python train.py --num_hidden_layers=8 --hidden_size=512 --num_attention_heads=8 --num_key_value_heads=1 --head_dim=64 --intermediate_size=2048 --vocab_size=32000 --hidden_act="gelu" --norm="rmsnorm" --norm_place="pre" --norm_eps=1e-05 --positions="alibi" --qk_norm=false --attn_scale=0.125 --bias="all" --tie_word_embeddings=true --parallel_block=false --init="normal" --init_std_qkv=0.0275 --init_std_o=0.00687 --init_std_up=0.0275 --init_std_down=0.00687 --optimizer="muon_variant" --learning_rate=0.0106 --lr_mult_o=1.47 --beta1=0.95 --lr_head=0.00661 --warmup_steps=200 --schedule="wsd" --decay_fraction=1.0 --decay_shape="linear" --final_lr_fraction=0.0 --batch_tokens=131072 --max_seq_len=2048 --doc_mask=true --train_tokens=662700000 --max_steps=5056 --dataset="wikipedia_en"
Each number is 500 + 40 x the weight over its row's rms, rounded and kept within 0 to 999. Layers, rows and columns count from 0. Numbers have three digits each. The size before them is the row's rms in percent of the matrix's.

# down: layer 4 MLP down (transposed), 2048x512, rms 0.0595, rows 525-624, columns 320-383
# up: layer 4 MLP up, 2048x512, rms 0.111, rows 526-625, columns 320-383
down525 101:498418545444514524527538479484517500527555483524453484485544513516497540515470453530462574533510501522428492565473478462529544490465556485480469548471482441442467429522566494468525400546475534
up526 104:486486460445495466497521492495554454511525551505495424464514545455503546539479541533494491461453501507516521525485510478529559510499520506455533514495562548472552514569508522517512474527527463
down526 104:585504505554414565528526430445546525461586476486511542487527536506504510487519486454584502469501569477528537503417548443490510474464542539479553518451466495503464460541445522466509527516523484
up527 097:522460470433448503505484540598540454466471503494561499501436493477636461544555528421529464490442466480506516475533483476469436468484521518503535431551443484499491452473491478549491465488473526
down527 098:486478537465622457437489488499492504481551551512513527528488489492445510462489524514542493525546483586555504558459519502437471541427497516494525455539479511540485536500508521473523551503475539
up528 097:533500507501486550512428504466548543476584513462466550428537428577547498505506459486537554534487545509518521476465436487469503444511537485411427546514520471465520475506563553493492544486508588
down528 100:552493536440479477498499536489488449467537494520564516479535494392470513538518499485520498439484475421534544498499539508533511537504498531498477505521494472495518431545509510500484540462532461
up529 108:457581595490521533471508477567552456476518365464444545481437500508481500530467568502471536493510479523563490501481542515533602447543544447469505523489583504551541448544482504465382458557494532
down529 105:537423530479508506459508539493478458515523480471536488426565493479476517501446517470562548485558499456569445460550531561531564468554460483575497496544532499507492506463508565508466418492484497
up530 104:525545514405542474484457462550533528500410451510411531479572524445510461485450461496504517491523427490482571488475523516520498533482554601457530501495577498508522523514464539535471446461450521
down530 104:529531497484463439475519504523495529548501469564437478475492540529568485489492392481494496509453514459457478516451534524499454469564455533525545447521537446484488584526498477508423509543468528
up531 101:574476481444516442449530536460459504460480503500497498511467533453479499461457471469486559536535514561494544495470477467518492560419555480451469511537548591512516482451525545579517581487496441
down531 094:501498513445523556445502453529517527486470527471551488524526511532449566442530492471539551465400426461527573488547463530501496491504449491480521507517501463558508493460447469461527558469470436
up532 102:537489502492449495464483545477588529586517514602513408531511523499528523525540477480488480524514623545551493431472464556497529485539555449521444495486529466465431497480509502433531506493533514
down532 096:518530473417561529500501490542554434510570536505409476533524481538559442452503514520512518541436560530481564495524521525501494463520535528448542430488461478582579512464520499474514571496509577
up533 105:473479486501483454502474506595487508521527520550489473495524504586493444496541501470540551487527511569490528509483488521562478496557449517443444441482551484466618552602496536564535482549486491
down533 108:459560463469541517496481477502509531509537473502498577493558461435508482554524531540465468473497565543496538467458493507445504471499563501537524427550499557468638486583467518513528514538518503
up534 107:500515556497499503477530477570502401474541428466489491473461461487517491558482499473521457496537519469520472452462514535426477499425547504466438443442463555515481467426524526501565475558521518
down534 103:475536522529484498549538454469479455476492464478450506494526478507510491471523469433559439469518439528465455529491520530469517483540496470496553550463451522522536444518496536519485485494505521
up535 100:461577492518476453507473479433483564579492434497496520537414477468505444486483495451511404512555504455495520547599526467490547551470509460438468496504492564558467477483512543476447555523457506
down535 104:565479452495507474551510536491476530499480456517466545559538566516536533491536493431475528543498509538548576523541543509510564465518485458485467445454561518509536508410461506598512503511483484
up536 097:529555485471528546456531380495537509514471526525503504458542562469440496562496446490490501495547431467477500456475466603496500548526491583439506451528499469504484447451531522538450514517573571
down536 097:525504534525455455510495545492550488449454463433510532563462425584521547507467491479479382517500481480488547488472561487491453473465502507526503456480436497475591465475525520487566492492538454
up537 098:547463545497473546459603477492526557468492482478471556459463467459520549451515483452474467508514494533442506478441505550497550499497513523463541430493493417442554510411537529462432565520502494
down537 099:506486496489486428542463495477519400502438483539480478531512521527489476547508456490530578498534529480560512548551453535454498434487549423480414476509510465546503463546477498458568504516498532
up538 099:448440412501423465480497501578549504426460530534427513527514429498475448481485531581523401429464494481490468476521523564508593538557570533520473407557453607507561459473469499517467463512559504
down538 100:500470478449557472516523570435446484473388439471495559478506567445501504500465484422455587493539482510529518563466524466499512544456472473435463583491479511474443577524460521496560487515522492
up539 111:455501467518475579505511528515526523467475512459491472529464548504567423480497520456537359470430522516532467485447574503562552534521503389490497471462520441432460511538497507434560491484495529
down539 104:486487477488502430418485502431513427477409555517549432457536467492516531486441475497501503560497457481540557499499477555494432468482543458513523462358470496573593491542472459481465459426504498
up540 102:513485496505429496499480560563539470426499490479557512489496465505522539478483437509480520478436490514542524522508486478453508479477461505453488419476530491451553594513527532563497514501478490
down540 105:500543541465539495493466439426441507566570435569479569519511457532471490402511520482537541510593466512527504516402535504507538530554464508472489539511485470459473423536487498507467535460532472
up541 097:491534495455505494484489563507548492514456469480582475474476454458484494496516527508515455481487532573612436536489506529570540476520472522485540474408469409501476535509436478508506577462475457
down541 099:544476516530465546523523500465431476444475453509485483477502571484499545427487512518558392497515484527422546468435523531428524527555514478478534454437530522495574498463421531503482550458442513
up542 099:466499494528514473508477498509555524516526466498492403473522503447539530493505542483466477482546540491451509448538513440523483491560486486469532454409512515568476557540552546520492522500501487
down542 097:504534521505441564466558444483512459470426435563518492429648485542459509533462493560474537546502501542516501529521516516506573462528497570523506514477493516465586496445600435536523455542458472
up543 101:587544460512440555504531544496479512452512551555559560500496546570478507437528554527523491551473546566419536527507504486582508529550485499548441580448459489410520484431423517535563522501490511
down543 100:505530585410516463518480497468537510496504473499519490506472460487474479560493452457487508594472407500531486551503535480526500464419481476509492496536460505523522485527511539501455510481525490
up544 097:470544549469469497538522462492538493573479516456408536556462429534529488567563580504489515605623459524553467468482543601483442566444549497489479540515461542425452514483471492479494532603459528
down544 093:554420436449510543393472523492528465478504486487529508503515540526531458443463472486457511486422536484454540507491540477477510511495494459456540506547450542537519553533530509544518430420418474
up545 098:528410518467426440517527482487548521500490473555473468460466510569517518488516525515484489483524528495521507536437503544496507491434507466558513498524561511508567419448522502439502532434516480
down545 095:468498493471555469502583560534463456450501536445532422480493455487543511438432570517509526433526456447539495618488431447581534544578433495472553496534553406429571563563520494464510545513532527
up546 095:487443489512503459482511546487516471543521508418517462502473507516516465578541465436444477557474531539540560518506576451421546535438595504532507513476505514411495527468568487549544419484437562
down546 092:516472452448466512476466475599511513490457529538482520485519483478474503513541537533526463498458468482478500452518480450492412493582514530485525469546553487542466438519431542522594556507447446
up547 110:432410476490511515436508521517539513517500452514520460495491449500519531540482440563486509541494498600428476546543414575519512426521491506445512438508459484556506452474531461478508473430513530
down547 122:549501456530491551452426541537551534451416480593552510472476486458503555482449375519489446514459496474443530555496452547522526507471448444425453505483477486491547474497582510521552438526542480
up548 101:531533450474445518539529487527560607529488510465520508501520481441488518482517516531476499516439480558470453471500467569560506453477441483514520544568478460572436479506533433509579430480501518
down548 098:441520485564503474516522579515443492510445522445470492489517456514472460542473494502456550479541573463467487540472544457565472476563513494411425515466465467463514530645491546421468540540531435
up549 103:442563546554579449493484466525521560488596490577562521501459471503502457431524474469423526490485494485486551479481623534496491541499406464492536455499547560524518503470515488407496597561479468
down549 099:473451438465433543461497581454479583514510464449465512511468551564513561481468542492462489471479440476512498473551467526511403555503521447540484454492528462449520498540529477473519518531518504
up550 094:404515443422528436516539487496459503539493420431525493475531475511474474479495488496593544566517453559502491483487493500469526430509586539492483511481425578474511502492498491497471473446590488
down550 097:507540570428507500494469578563458478591551469445475502477491501442482565545527496528555473475453514532463466618512521421542537523471474491480497465511487493511513455469476512586571483548485532
up551 104:496485478501580410487533563578433549453540498561486421421518542405528511535442470547531513472436487475499515425521529482477496482484508445583506465517532477492498465519566549505535580466437512
down551 104:454498462490496529477497475500545498566475526531478536522444519487522449645520556484483536510505493511574570434524473507470553458556534518489469521516475573508485488434539478497486531529464477
up552 104:532449506474526517472470490475545423563453513402489485502512503552434424475509441566433526561469518528493454470480516545462510553515482472487542545545473451504583538472503531521485477567449468
down552 101:484452488523516482461490472522575523477543499557455526451456543565419510515573494485492476459479492510509515487501491510461522542480464561479493514554448534464511544469436466511501529544544451
up553 098:435493473529520457589512460536453518511536470464527523497449458476527514484519511465420489493535477519459493543494539580513406508514455509537465475524485499501488579491506420467493485489529528
down553 092:454506547541491539490522535374444467518394551506560506492506494503470489540436473462492480493461510491547464529446477470546541487457483508532536547447457469476507478536445494508478409484510459
up554 101:453491526507470501528522476512469506565483458571457493444494472550480475472542499473583514552544554590472507401483536501503487477492528487574515544524512470497511471459535469533509402547550506
down554 100:583503505459476496543481485486456510494500614456566501499472480548466525461524478552468484489483452427530542533492476509533534445445493460514482464478573482447472518445524446469507490495475521
up555 101:542488496424472446481515415535474499487507500515496505501532543470526512517490502507523562498480577487439461480507476486446474487495493549495522482522446615539484508515445452447505517497509559
down555 100:506480488452518514493496467574478471522494517426502493477517509495461486458522541484537535518517447562440491542424522522440461518427551482481568508419499555445562442532547456515498452486521461
up556 108:556540534516459618451483495495535579491510501456495511574542488539562483508524512459493536432535531536518430481512530549489497485472487501489558530488513449497503516496483528525458493512539462
down556 103:444515514590593495513466440486525609505472473552476537521571491505526443496450514548481576504529486519460455540521484548509513475464439482504543549540444506435504435446522561465527496518495482
up557 100:511420464498472496444458487556540510522502446479441541406568501543511530522467512433506540424500480454495558540562452545520589466512483580524546428508564498498481526494514501508434474530472518
down557 102:485461535527525525474506490523511506481505564496464534418486492457485469614576553469538493529461527488468462471458508482513487457496465492492450467590538505515394491484437565521500527539478429
up558 095:530494490418432516509477446551493554509475510430527489441482483512453507480409492487536514460463447516528457547514545492555509541513534472414537510532455469434444547452527487458573494429531526
down558 095:578523497485525473550513517477485545468502491572509465555563495455476487513552521513470497510566441496451562448511543492503520540512474431513418422506493514591507471483481405537423499429495530
up559 101:422506446504546442495513462438468449426554469523452488579551455521567526466564547485514485583444555455475451402453475513504470488422508506515489471458512530543597502487461523440447517454490496
down559 098:503434429527462514501543507493454569537513467449468438510538502470490494525485522454491513491499520481510537460454526480503528409458544502526422483575406539510508466511478484512494438527560537
up560 100:446408486429543500502547512568514461462509548542442503500441563424448487501469497507499490499496471515513518566514495526576510465484516468583401537577539437504497487481471528514499538500464515
down560 095:531473517557524464485497506562522465496519393479461486500489485544495589571456403556606505527468449512517500505487488490492513519511538553474484474497399453532543452541490517591435474491517553
up561 097:479504433535461574530519528521511555513452533542483558432527494485546513559476499470528503548523504445568516494513449529447481472500505497500435520490522492506401525455415553473499468474413490
down561 095:483414584525492461453603509513468530463595518475533545461478487522528466483451446558492544455486452481395468554519496535501427513576501476518492491490544475455551506537546458451456555524541516
up562 088:519425508453526519514546577447487538511485532513518415492475519490491470388461461506512493480503534603524572543460495507492493472498502467534448491488511519506504432426572464592537458527512441
down562 093:517459536468480504492450494493489569516496529506491521519498438550542560496523487490482470467436512450496465482501489406395502495475431504486452509547526474490483454572518527533518420581488517
up563 098:497501530493534541433479406492532533521565524534487489572451526446499488590466476458499538503495464537467552538447533508538520509531526519511520478452479536481457510488520554573563462500514499
down563 106:470487546468494536460517523552465438432480492488505490512473491468512547445512487558497573533458506509465458477575506523509487530531525500511437410521487527440438532495498531489511549499450519
up564 094:498519518452530504448448518460513484541546476569469573517534497401550487492432547531480539519521528509501468471457421451550518548512440421510436452408505468450486458542457566528533561423445524
down564 095:530510510445528536534496459486498574477527524533448456526531538547516584495452464487544548519496488440482467518584441513516485511504561554485515433472555504550523567485535462449488533455501528
up565 105:531522522433529517523491489473508503509514530566512506448533481488598484552522569545587418485500512516514497438465533479485509492508503507441485503521482510528512497483458393423453490498463523
down565 114:531467494439498518497494440479506557576477516512482530482479510486518521551548482502503519583503504512515500528519456492567491534460494496539473488528463453449491459558541572524514478501535532
up566 101:515488497518519559497443436463576581507488489535540462557528502559491502491529466500461469499558518481547548531533486557535434454616569421518501475565500515530600544426510475491476530451427515
down566 100:457491473523509498477548531534526521502460386500549469475500436447533454513468542522492492488519515578519527479538537471411447527431515521524524538472586516521479442509567506475495472485456439
up567 093:448475458564430485513474496489461549506495501451487517523477493494453485552450528437550506532518505495509468450447489537553503520503558493464558550460507450472510421483423476486510476435551474
down567 094:453516459451518507523545455518553528485439488423516477513513530465495514508497527514547500440491453482499555520526551449542511441538553421588506459547510485522562552546501491618533502486417535
up568 102:518492475556459510548510539560528454464441522512564482503456507490467411608510568469531513529479491503484546589490512566462503513473462478510488526509568495516522562466523517475522480526434491
down568 105:514498540468481461482460545552496565501552556543457469494565622555527496554495515479462499510501504473451528546445471512495435438493500488458499505449554470588522516491500473440431423491518457
up569 096:545532540456384613558487555574451501454508511491519526508447522512566536454544488484488501518501450514559507511455420514456512442484407527484528532517474480470449486456500520512516471533461533
down569 096:502500537524446472495480501493535458524542508583583531525547507514535522506513498516560437547553453537526494518565554435531445609551528511484506525469513483501432563495524454526533540455490456
up570 102:492518496503459487481454553523498407563538479490522527558476525510496495512454545542557473476465522440486488487528569512466492517552529547426503526512534484508408486518513504501520535352569483
down570 099:493476497494562521479481541522510442530385501491471468491531491525449485459552459568497527552516477516494548497529486532542483480508488565444496543540520486470532496508507538541511466472409566
up571 093:564517385494482542491455532438492466510491511511490557474518460507480513526495567510533441503513518440445525517469539526491463529551510419477512507497473503459474380479469510553537504474565482
down571 092:449513507547509506526529478518557531525507533558442523531447511472568461493443553471466472556527458512497516448553517525552537577483473472479511505490418451522516573482511491513487418559502550
up572 099:570502503526464480477511481497541541522549531514517549472528455503547526468449542443527495424485522463527510499503488444478393497552540504433460514433521513528493525512471429512505473460503500
down572 096:460502459495462502506474466542463473526483506469491469478510465526421455547524503506419506517447520528512477536500465465480550468515542514510495535551504465457454514541469528468550547494497614
up573 100:504511553592502495581446507550517479447499469469495508509447473464480452455463580542512477558460533474536444485490521464509508507533539488509482503536518533509430529498464436476466550552442552
down573 098:584538436528447511544435513452495543537532540548566490530518487539508579444494515590515479524561473493500512551581493439447486572479520542494480439452512465464539470482515534576496459478422415
up574 102:514518513488576494452522503422502501445465521437372554516475508514458510514506549561492505487539491512530485550517508503534426437512540477531495523485524488435513513473478450527480485463520447
down574 110:503578512577534540524481484538490513489500528526479550494557543480483462500541436460496502399524539475463472482476508484470481513517494431469466514476525491534499583473486476562490461552519481
up575 102:500472565506488509439396472487526502525494552497478488509528486532494578457563518490533458470512532463530461517482559522499448461621460519549501491520473525485528494475531487437607462528574493
down575 096:456528491557475568530555541436505411532468514539551465467569487585529566522504508506536561453470493601475504540497491534508496538553527500552518506491517537439552466540471431399516502448546475
up576 103:524520424546407494570499479554527485526590537557546491462482553500575572494484530526557529516579488516529503532470454535496555561508487487554505454469450536451535458508483420471546436482495452
down576 106:507551566528485472482529384494490545488519471497485534484465538528522554493457560459502481453479573429514527445564571479466470572479496453521566510406504483544523472446553509492551470492485538
up577 096:494519514545494399479525479547511523421477532511469496501485494492500434519485492561458546508568601503593471454468513556494493492473463505489494511459498551450456563465578543495491537448459487
down577 095:512458428457482546479488439509469487405524494417537465510449477517439485478512497478493490462458546480442447510456507561524442604413512510512445480484519550499488420448451435548496476566541459
up578 099:613486486559502510522617535534488495450520556501568591516585466552545508508556474433490432492489535540503542445438489519480531462525500518467546414424492509555486465412549544472516448491476527
down578 103:511489544549524485470522446545583535511498565488469487468469456514493540515553527479516512463505549514394490547443443538512480505414431494549468564479566489480526478520470490497480470493531562
up579 097:516480536475497517469573505535461451558494465427506489523502411507460469479449528498486475514439466532602440509522465557458517513471569513437515492490457540443460492505537504469490470448483493
down579 101:529491519429493530446498481574506548465491498508462550532454548572458497516471497557555470479425490428512444545427465450563521473445482512504573505541571520520579515480468501508508458480537512
up580 101:463485552557498482551521440532479529496540443522521484479521526506496532468537532500527542490470554505491469494457517530523513566487566413545451456479653511524493580500484379485510514575462524
down580 096:533491624550459489527400420494560506494492508528473467463504502516534523478468500514489444569509485499459538461470462511480472421472555443507547456539461504461527557461484516486431510460464478
up581 105:495484524412517545596539456455512505529540510461465535496595464489548523527513500504461484496441493479518510522476555438529574482425443504478511501519466463489548462438485459491488478461491427
down581 102:451534557521462505487478458589560547557564517566477558491582488512467630450542459523573517526561499493508490495477421460516507607496522486542508523568503461551538478536527485524519517464433474
up582 106:571462532520545514457454439476441433474486483478475494466462502510516462520465498588539511560511419518549527565569451526480484487479518465454433449456538516513556425585435442522510449502520511
down582 103:480517502550483455485508476523463523443473547498500461505568539497503517482526453449555495560455557508504500504419469451413482463500494606516587511576511507431417508493471564436459501466518466
up583 099:529488532500470523432470484493504495522501444501450490470524412458470433534526527563505511510551496509450473506470451511447470494486507493503541490444427523523457541523510538390490466526508518
down583 108:547504488466538541473536516521476459455510486485461527560487505464504547392514522500525476529495484469533454501568543490471522506417544496516458477527512476538511572505519489475411495472495461
up584 102:510525507473508626524391497518483515465450472527464475529484499524491503592395444427577541526494498496510466481436527507530479558509531463505490441504494515537498403528513447520519506444503531
down584 091:514555516505530482438411497508490584423519500513522547466502489536457527563459498440437465491470536576494465552463569563472450490495468537520440502446550472473492490482533413457550570424479490
up585 127:501500460489494500514488539465525452487401539480489484509509516424450499489509486525552478520532470572518424516443507465541466471498495515546531474457521452469531534530554467571529552526505557
down585 128:464490463537470468495567551550464429511419519461479512554441467498479495492513392530440548519550496539576470560494516522542485503457433515506586486484495477505542505532521467496526520505476572
up586 093:504540494586489581520478551533509484518495557449478552568550444494475539548399535510457518549505486508486571524466541506521460450523426525481480487502513501475515400505473587519514541471474509
down586 099:513458480457517457445512452537441469558529399514518517549473486527507415481488476442508377451470563526524489454522465462488566545478500428556519446533530465531549565513513443491507509557432501
up587 102:552520546474516509423402507497500502498531538522469473430470435509431526507524493449531501448445482493437451451510522507534528403488455515437484523486516474476542391481593480513536499520527480
down587 099:539521498431524539448468511529432546491455538531502563501464505488486513476502514523464509547543554518423472549447457439561555443525494476525493541494450508458484435505545516511515568565585534
up588 107:530477463446462441491489457550536495415505529469531536487541449502537519492483513491462475489511526439487476453526552499534525410481504474524456512577494448456459487480534549592417564559468509
down588 110:432457488551543449448537476421564505527542506492524537482545537551548548492523470411494509467495492513444536470469436456452486516511461508533537455485535508463472550557489525493500496530503538
up589 097:481448489581439475543497476495522515534501495524491512469493537533501509485463545546494473396493565457463494468470495482458536513525575553537473504485432505490498508511508429547555422469556500
down589 093:542466508467515470467516554442457462487500495530501537519475408551486476424459464520429476609456488548494460512477552476517432455529538478549563464533510566494462506478577519449510493531526492
up590 101:520489503541540492533530552536545453427498374510563491525521424544499564502453500428465510542461475459421557483535526484567523524555552484556504476506524483466513489506549540561536466490543504
down590 103:499520482514425493513469436495498513564522586502577538419497495507509506467558435453506537462527544528468503528470470459480508502547476493441557516541483491459509496589440517449504485530522484
up591 104:605453482468457507521471507525553462474548495528502411560504589494469494532466569515557543524497483576489454513439486521513503483462502502488471515559475483530496581479538538495452504567484480
down591 102:523517525464498512509551510515508463469403498550455468525449578494510534598461493533410556474477462549536520513501527476430486524571459534470549450499446541494488451476461483519488491470473505
up592 095:472448511508476520503497391514472512471563464453568500465524455459516562492473514491495510524531565520473566469473504462499482493480544507530538485622476511518494492566547520501468497485559534
down592 092:461535482538493517513486539483534559463510609508486519568490429506493490511473531517504519571562418516494492432511465503503502464498481461487538486425543503450529511512489489531453484527509458
up593 098:494517526518512500543525481500485559516507515507448516466500514463529569502553483451567536451576461531504429472515585430451449501481434524465537514481455400492494512458387485481521533486504588
down593 097:452490482529491488409424452478529506475466509477505489580503491518498487501460480448457518512418610494386515487490456473516494482457553551462457520486520569540562540527557448505534484469510486
up594 099:467483506489490478504438486534513522490531539544460452566437460527522452504472484484513538514515490490503464472439469528463463453464480466491464499452534510453505419463541488477544543521470489
down594 101:498557494507446517535468493486492496439445510588467569450501513536512453505476510571448396462453544477455468482474531464480563463498517539512467502492483480525520474503463508402567434522532563
up595 098:495471472482528500441530486498476506523487411408473498487426492557457464436491488594552541433469525514509527487488534515532579530533468455511488475447557501498521474452462547480487517432482597
down595 097:521484561512506514546537465543487496531473415497552512463511565594485503537489539539467520544481485533491497464459544553465451604546524540511479469480524492514499499467534542521495535523496451
up596 092:475513496584465539462531479536449494477595433455494457518513467538468457507544431533555492528462453479500505522470480568491598444507522521492530488417520503467487508531553519534559489483508570
down596 094:579476428505499451478476521513539465458501462579538528491478497475500531496521538446529485423444497489438517465560469491534585509491482454461494479552435617527459482414500483525533538488508431
up597 099:539495462484477501465470492426558601546567513519507482466489575453489502428488447507537515541511497540524441501454492469497498462406473548551480479389505528533529469474418493413466408556506494
down597 102:541549468503473550489496482570505530494421520477480562576489497513442472509509462600523527513491549427441492504539463477468522521463479486423479498424444532536496474558555465538449567477483463
up598 102:527438465479458518539504460581577563511500473495567505548571437437547517510460518498434465509483514506555512439564486547465554548507494490487459496483527466450450512430599551567451468467450545
down598 098:550444438463538604501541485463540461501470561572498490522546525573407486512586450481550412593479502489516536483521466501489473505475530499620535506468501469444471520575502501496542458514486487
up599 104:497533506414462532427544528449501449492496537563506497465483557518481488507537472505531507475522469506500463522514533569487506515377472655546508527545507523496550488497441487440511526457527462
down599 099:528473520619456466582528528496397544537553566544438482484480463569509506490522503471527553503491490501488460482499487525486526550512476475528474461420532494541524552515457580453468482490463539
up600 100:526458457530514554479467453551482479495550443483530539482488448620527482491484495490415507524493478460469503507468461482528462506541535515492507516518477459430496441557525498495460434513574468
down600 095:459555519502505565548550500485480549485477437538552489574500516446462413550459540537562486527513511485525542425514496551506515449454577458507472527492517541431462450545486529441545435478466479
up601 095:542472555505509411435455494532571517547480446519469487475510449499542493466554491494483460461510513489475536455526480402435461475510539543405511546432477454425546521556560545432489525472447472
down601 097:437505517484540413516447411398419524465489501512478559492535432499480474499489523569392497515467489467490537521550496468512476502465566513531467551533522520456491449420499395446481507508522584
up602 101:465461485455467521509531567466528499460478496533496515452584542515474526496435528497462458567470511537517433483464526500497495444463424494475538489485488554592543443547447473536537538488456408
down602 091:509551493509517473468479511452490436533402562474532486479435501516458437471491492495416517532526522468538495583471470503560514508499465562455492553484491460516461541394569467484486477464467544
up603 098:462514480488527478502528521531474498542427534450547483466518522494513453441431498538511565509450546477496529542495413527486465414507459489525492456506544477506558465408570444473437472464530488
down603 095:517525516495483488443496502477507462559514554520475554457465585510533527429489463501469536453479603518542466534479490476492412576527526475552457495476455470540464516546468441481444502534495505
up604 106:524500517480497505505441512477526543485511482471448521529430539487420489488423507490479405389496433552465498525513479516487497443462458443473506599480474517502519443423506433483425601457561463
down604 107:478477606491494590491503527504519462466456504520464480412445538445518530484492542519543505510500461486436467505504470470453464465487380545470465413482454559505538478534496452559473537495443426
up605 103:510511509393555484473495441508435516571493411567522460544528478461492438563559548473494484520549471517467567478552605551490557496564481546592446500485516449501498481490514474544521466455524448
down605 106:451518490533516493570508551495464457479530490422453528485487519503548481525480431546430455459473403510497402462497496432547507459496477535469569509588522541523467571456492555422544578481502513
up606 095:504519497506521585425498514475519465569466467532494465533534497535507538508516559509552519467529494521473480500454491500493587462592537441512549512480495436479525478496506550493526497507451372
down606 097:510510462541403499519522526434442518456540453471471462470542543490542542466460526525422521584574417503509498535540488470491428517486496506483493544540475555517516599459487544489520442493514533
up607 091:569534556516503447519482506504487500528534530461498553490524496510514510468521508513470439434551472512500503474436503512439479529443538464486497466508483459550494378517483433481547511462477517
down607 094:437516551568468469493491484500493521471465495554526483549452448496483520480519463481551467597502545556495515524513524439529535579472522504457422495504558534431501520508524478514481525504493450
up608 097:586478491507507473499534512440498456458553462439441540384514508600496543441515583466554473518485472521459448487520526509532537470528510503495580515555449496517561493466479467406536515463526528
down608 100:468518511471545472446506566529473514393531541530505532499453448503539439539557483506533537520468538464470489523478470517456569574530493561491511511476506536492582558512576444502507552513469462
up609 101:563486506505471500567469538616500486525511492472506489461509512488485422532491503467500496526548480482519487543521441522507440563496445508485508552524539531563515464499460461532476542461405552
down609 097:427477491467552499475394527585510497523574467533519508484483435582533463502512501553484527489520459546567450511589488495522512523461509433497555455512500458573543512451484516456565541490469478
up610 097:495512539455451559466474571573451501508554468520573484458484491461509524543492468498482500529565508577429501577481513527455521536529479514429521466482509493544472555527487469502456465499475550
down610 098:514499486425500456518491557473560568462559499479471444539555495476515494497561517542410446477503533449499444483513503504481484540469534471493485502505496474514497524492551467505494496487528510
up611 094:463487433601445411456527436498458549515434562537476456500490449475473551514476509517467442500455495503566462481393533442465469490552491530375560478485487491517520464493504460572462547487381446
down611 096:523492588479547515404492475499468519505546458549483558510442442480511442518532533534537486406494468510509435512496471492556530501448513483466461511499552494471561584478460452469507463525510522
up612 100:501550514579496505480525577500538472450469464511512443466545499480537503586477514474500543507513486531445457442476452450471467524553497479461509563423494411512520567506512455507374439432510569
down612 098:521534540494492587484506453569556562540503460593557577511580561570483487454481417485470485505472496510539493505522505487475587461507483481427578496508450497456485471409496555559507558515480533
up613 101:589547468555544451538470491495480529575511492526463513530456487577501517529463456544506517541502483509536496551414470514530501469486621475508469508548526467519506462508464518521429485468444544
down613 095:576482456531505547505507500455480538468526499475542605584453529543507463447519517550466431574518571519464558540465510484578468496473537470561479516527502502460558443543520519522473589563508499
up614 098:467516534524492427520505532434498488515533511512480554499433452412506470461492547547495522560509549541437468509478525532511503500476496528529502509477463467453450504450550518493503581499582477
down614 099:473541516551477555474481570539474494573420490435504429518511543536502518483488452492399523492463485483400564550547481464449506559532504568556512522524502496534561460430497501551471535466438471
up615 100:577573492437465518536556510428528483514515493435515528483537551479461479508490520554470437427468480541443484473544468461503466471495464468426562546523488523507422447466580489513500445514479510
down615 095:460525456465493497504453449522504429505450491509475457511501435533498512517441413515522551526501568458559551460514467558527519580576452466531449528479502521406589487527551543518552572504500498
up616 098:537534502534419493420491503463501524513468515482444590537486470552531570488509495475414458438525552520530447434561523498545576440524459548466537535504442441478459568511566537465430482419484472
down616 100:513484525516541477504518465500384482425538438448474439487522521462476442509405538509477450516536505525559483504480459510547511522486511492520497483525532506505543476507465501465496446558531546
up617 093:528580451498441570498474515547449497406494454432441557491546558515459492460486514515566515461433475530581503489432494456520489524547504555505487496486506414492508462563505561431480514474518499
down617 097:505471471512596464488561500474518524496483500491481439500487481464559497458485500486482491452564497402533374482564448470473470480489462547506562471501504524482443510524563506557463543524466477
up618 102:492414521575449538528473470572463483596528519485490478504531518573502551500438570531533520500441468487468473484567491493525547523544450467484517493513562591414486474472429509539538529542525502
down618 099:485511473475472523487483483492459465498476494518512538485504511567514484565460515460537448490495476528583475539479516460536527524433525557513450522501499510498525436519482507495542391439520543
up619 099:483494482431549488461508523501467502468553536565494504506519549522467474533438432516474448519513464480540522494536481437441509501521473492559474530430567471487493528531503516533488548464513479
down619 102:494534469517502533519480459500418530486505497598516505454510526504488528504493581440516479507511436549494533465459479445455442493519423510510486413417502514493472504519541459494475448548509515
up620 105:515536499499526587495521479548502587533488526531496494465490544477496513508528472474456559477549531590443403523503524543500451502481494537574481436436552449558502537507567507547532560531525473
down620 096:516474536593494546515485543501498552466540392508567461480530481488486551555508553476462497504489532534454513463522535484479528525484616426471453533529440522425498399439500558542501500495543480
up621 103:545520431549497474560473444517544502565562486588489439476527527498449521539406465520516563464484521547483573465459477548512515583538605495423495524527490514438543478492504514445472523450429512
down621 109:544504432540484508467497515572606528550524500584516559507497514524462470564461478533557494576571508480564516462481459455448528476524535485555500450541544514546519406465486481489547520418512539
up622 102:448492405482488455434527477515479483527451450513490489494461498517469446503475543491566417490524497596517516483462495527496543496517508470539501489477491419542502557566500511542574476515582489
down622 115:498509529481531485507463492530424454504561448550566435516472559436533438551522424440498460555514457519528409496566473509494553435462437529496451515464515472482477530518488507406507437511501456
up623 100:465483472472515509412482477501541450518488552498470518433514589565583558460469539427530525538507501541486452441489536540584539535581541462517496552559441626532527474499535461493528534511543572
down623 105:507560463487411475535454504485438514495547476515491481525493440563400531498515513452471560486568569463472523519502468469499475476433493455544490475458498559506432520486567537525525454532454501
up624 095:508528504528562490480497546448510432433478600504547486544494491482547430488479509542441485395497488586468533487517492547451486532557499541457544475520513518463480438461538508530512504433465526
down624 097:468525504495509557522542413508510475568545394498533510508504529542483501513566485463462451586516519538562420457491570524529449486502540507547514491517511500480471446525423484498453461559563497
up625 093:578484493548488584431564542537519481544458481501492479545533519451459499558509534419484518470454530541449484528513568538489492594511485522457570500519477465509536471431559530504448440416500538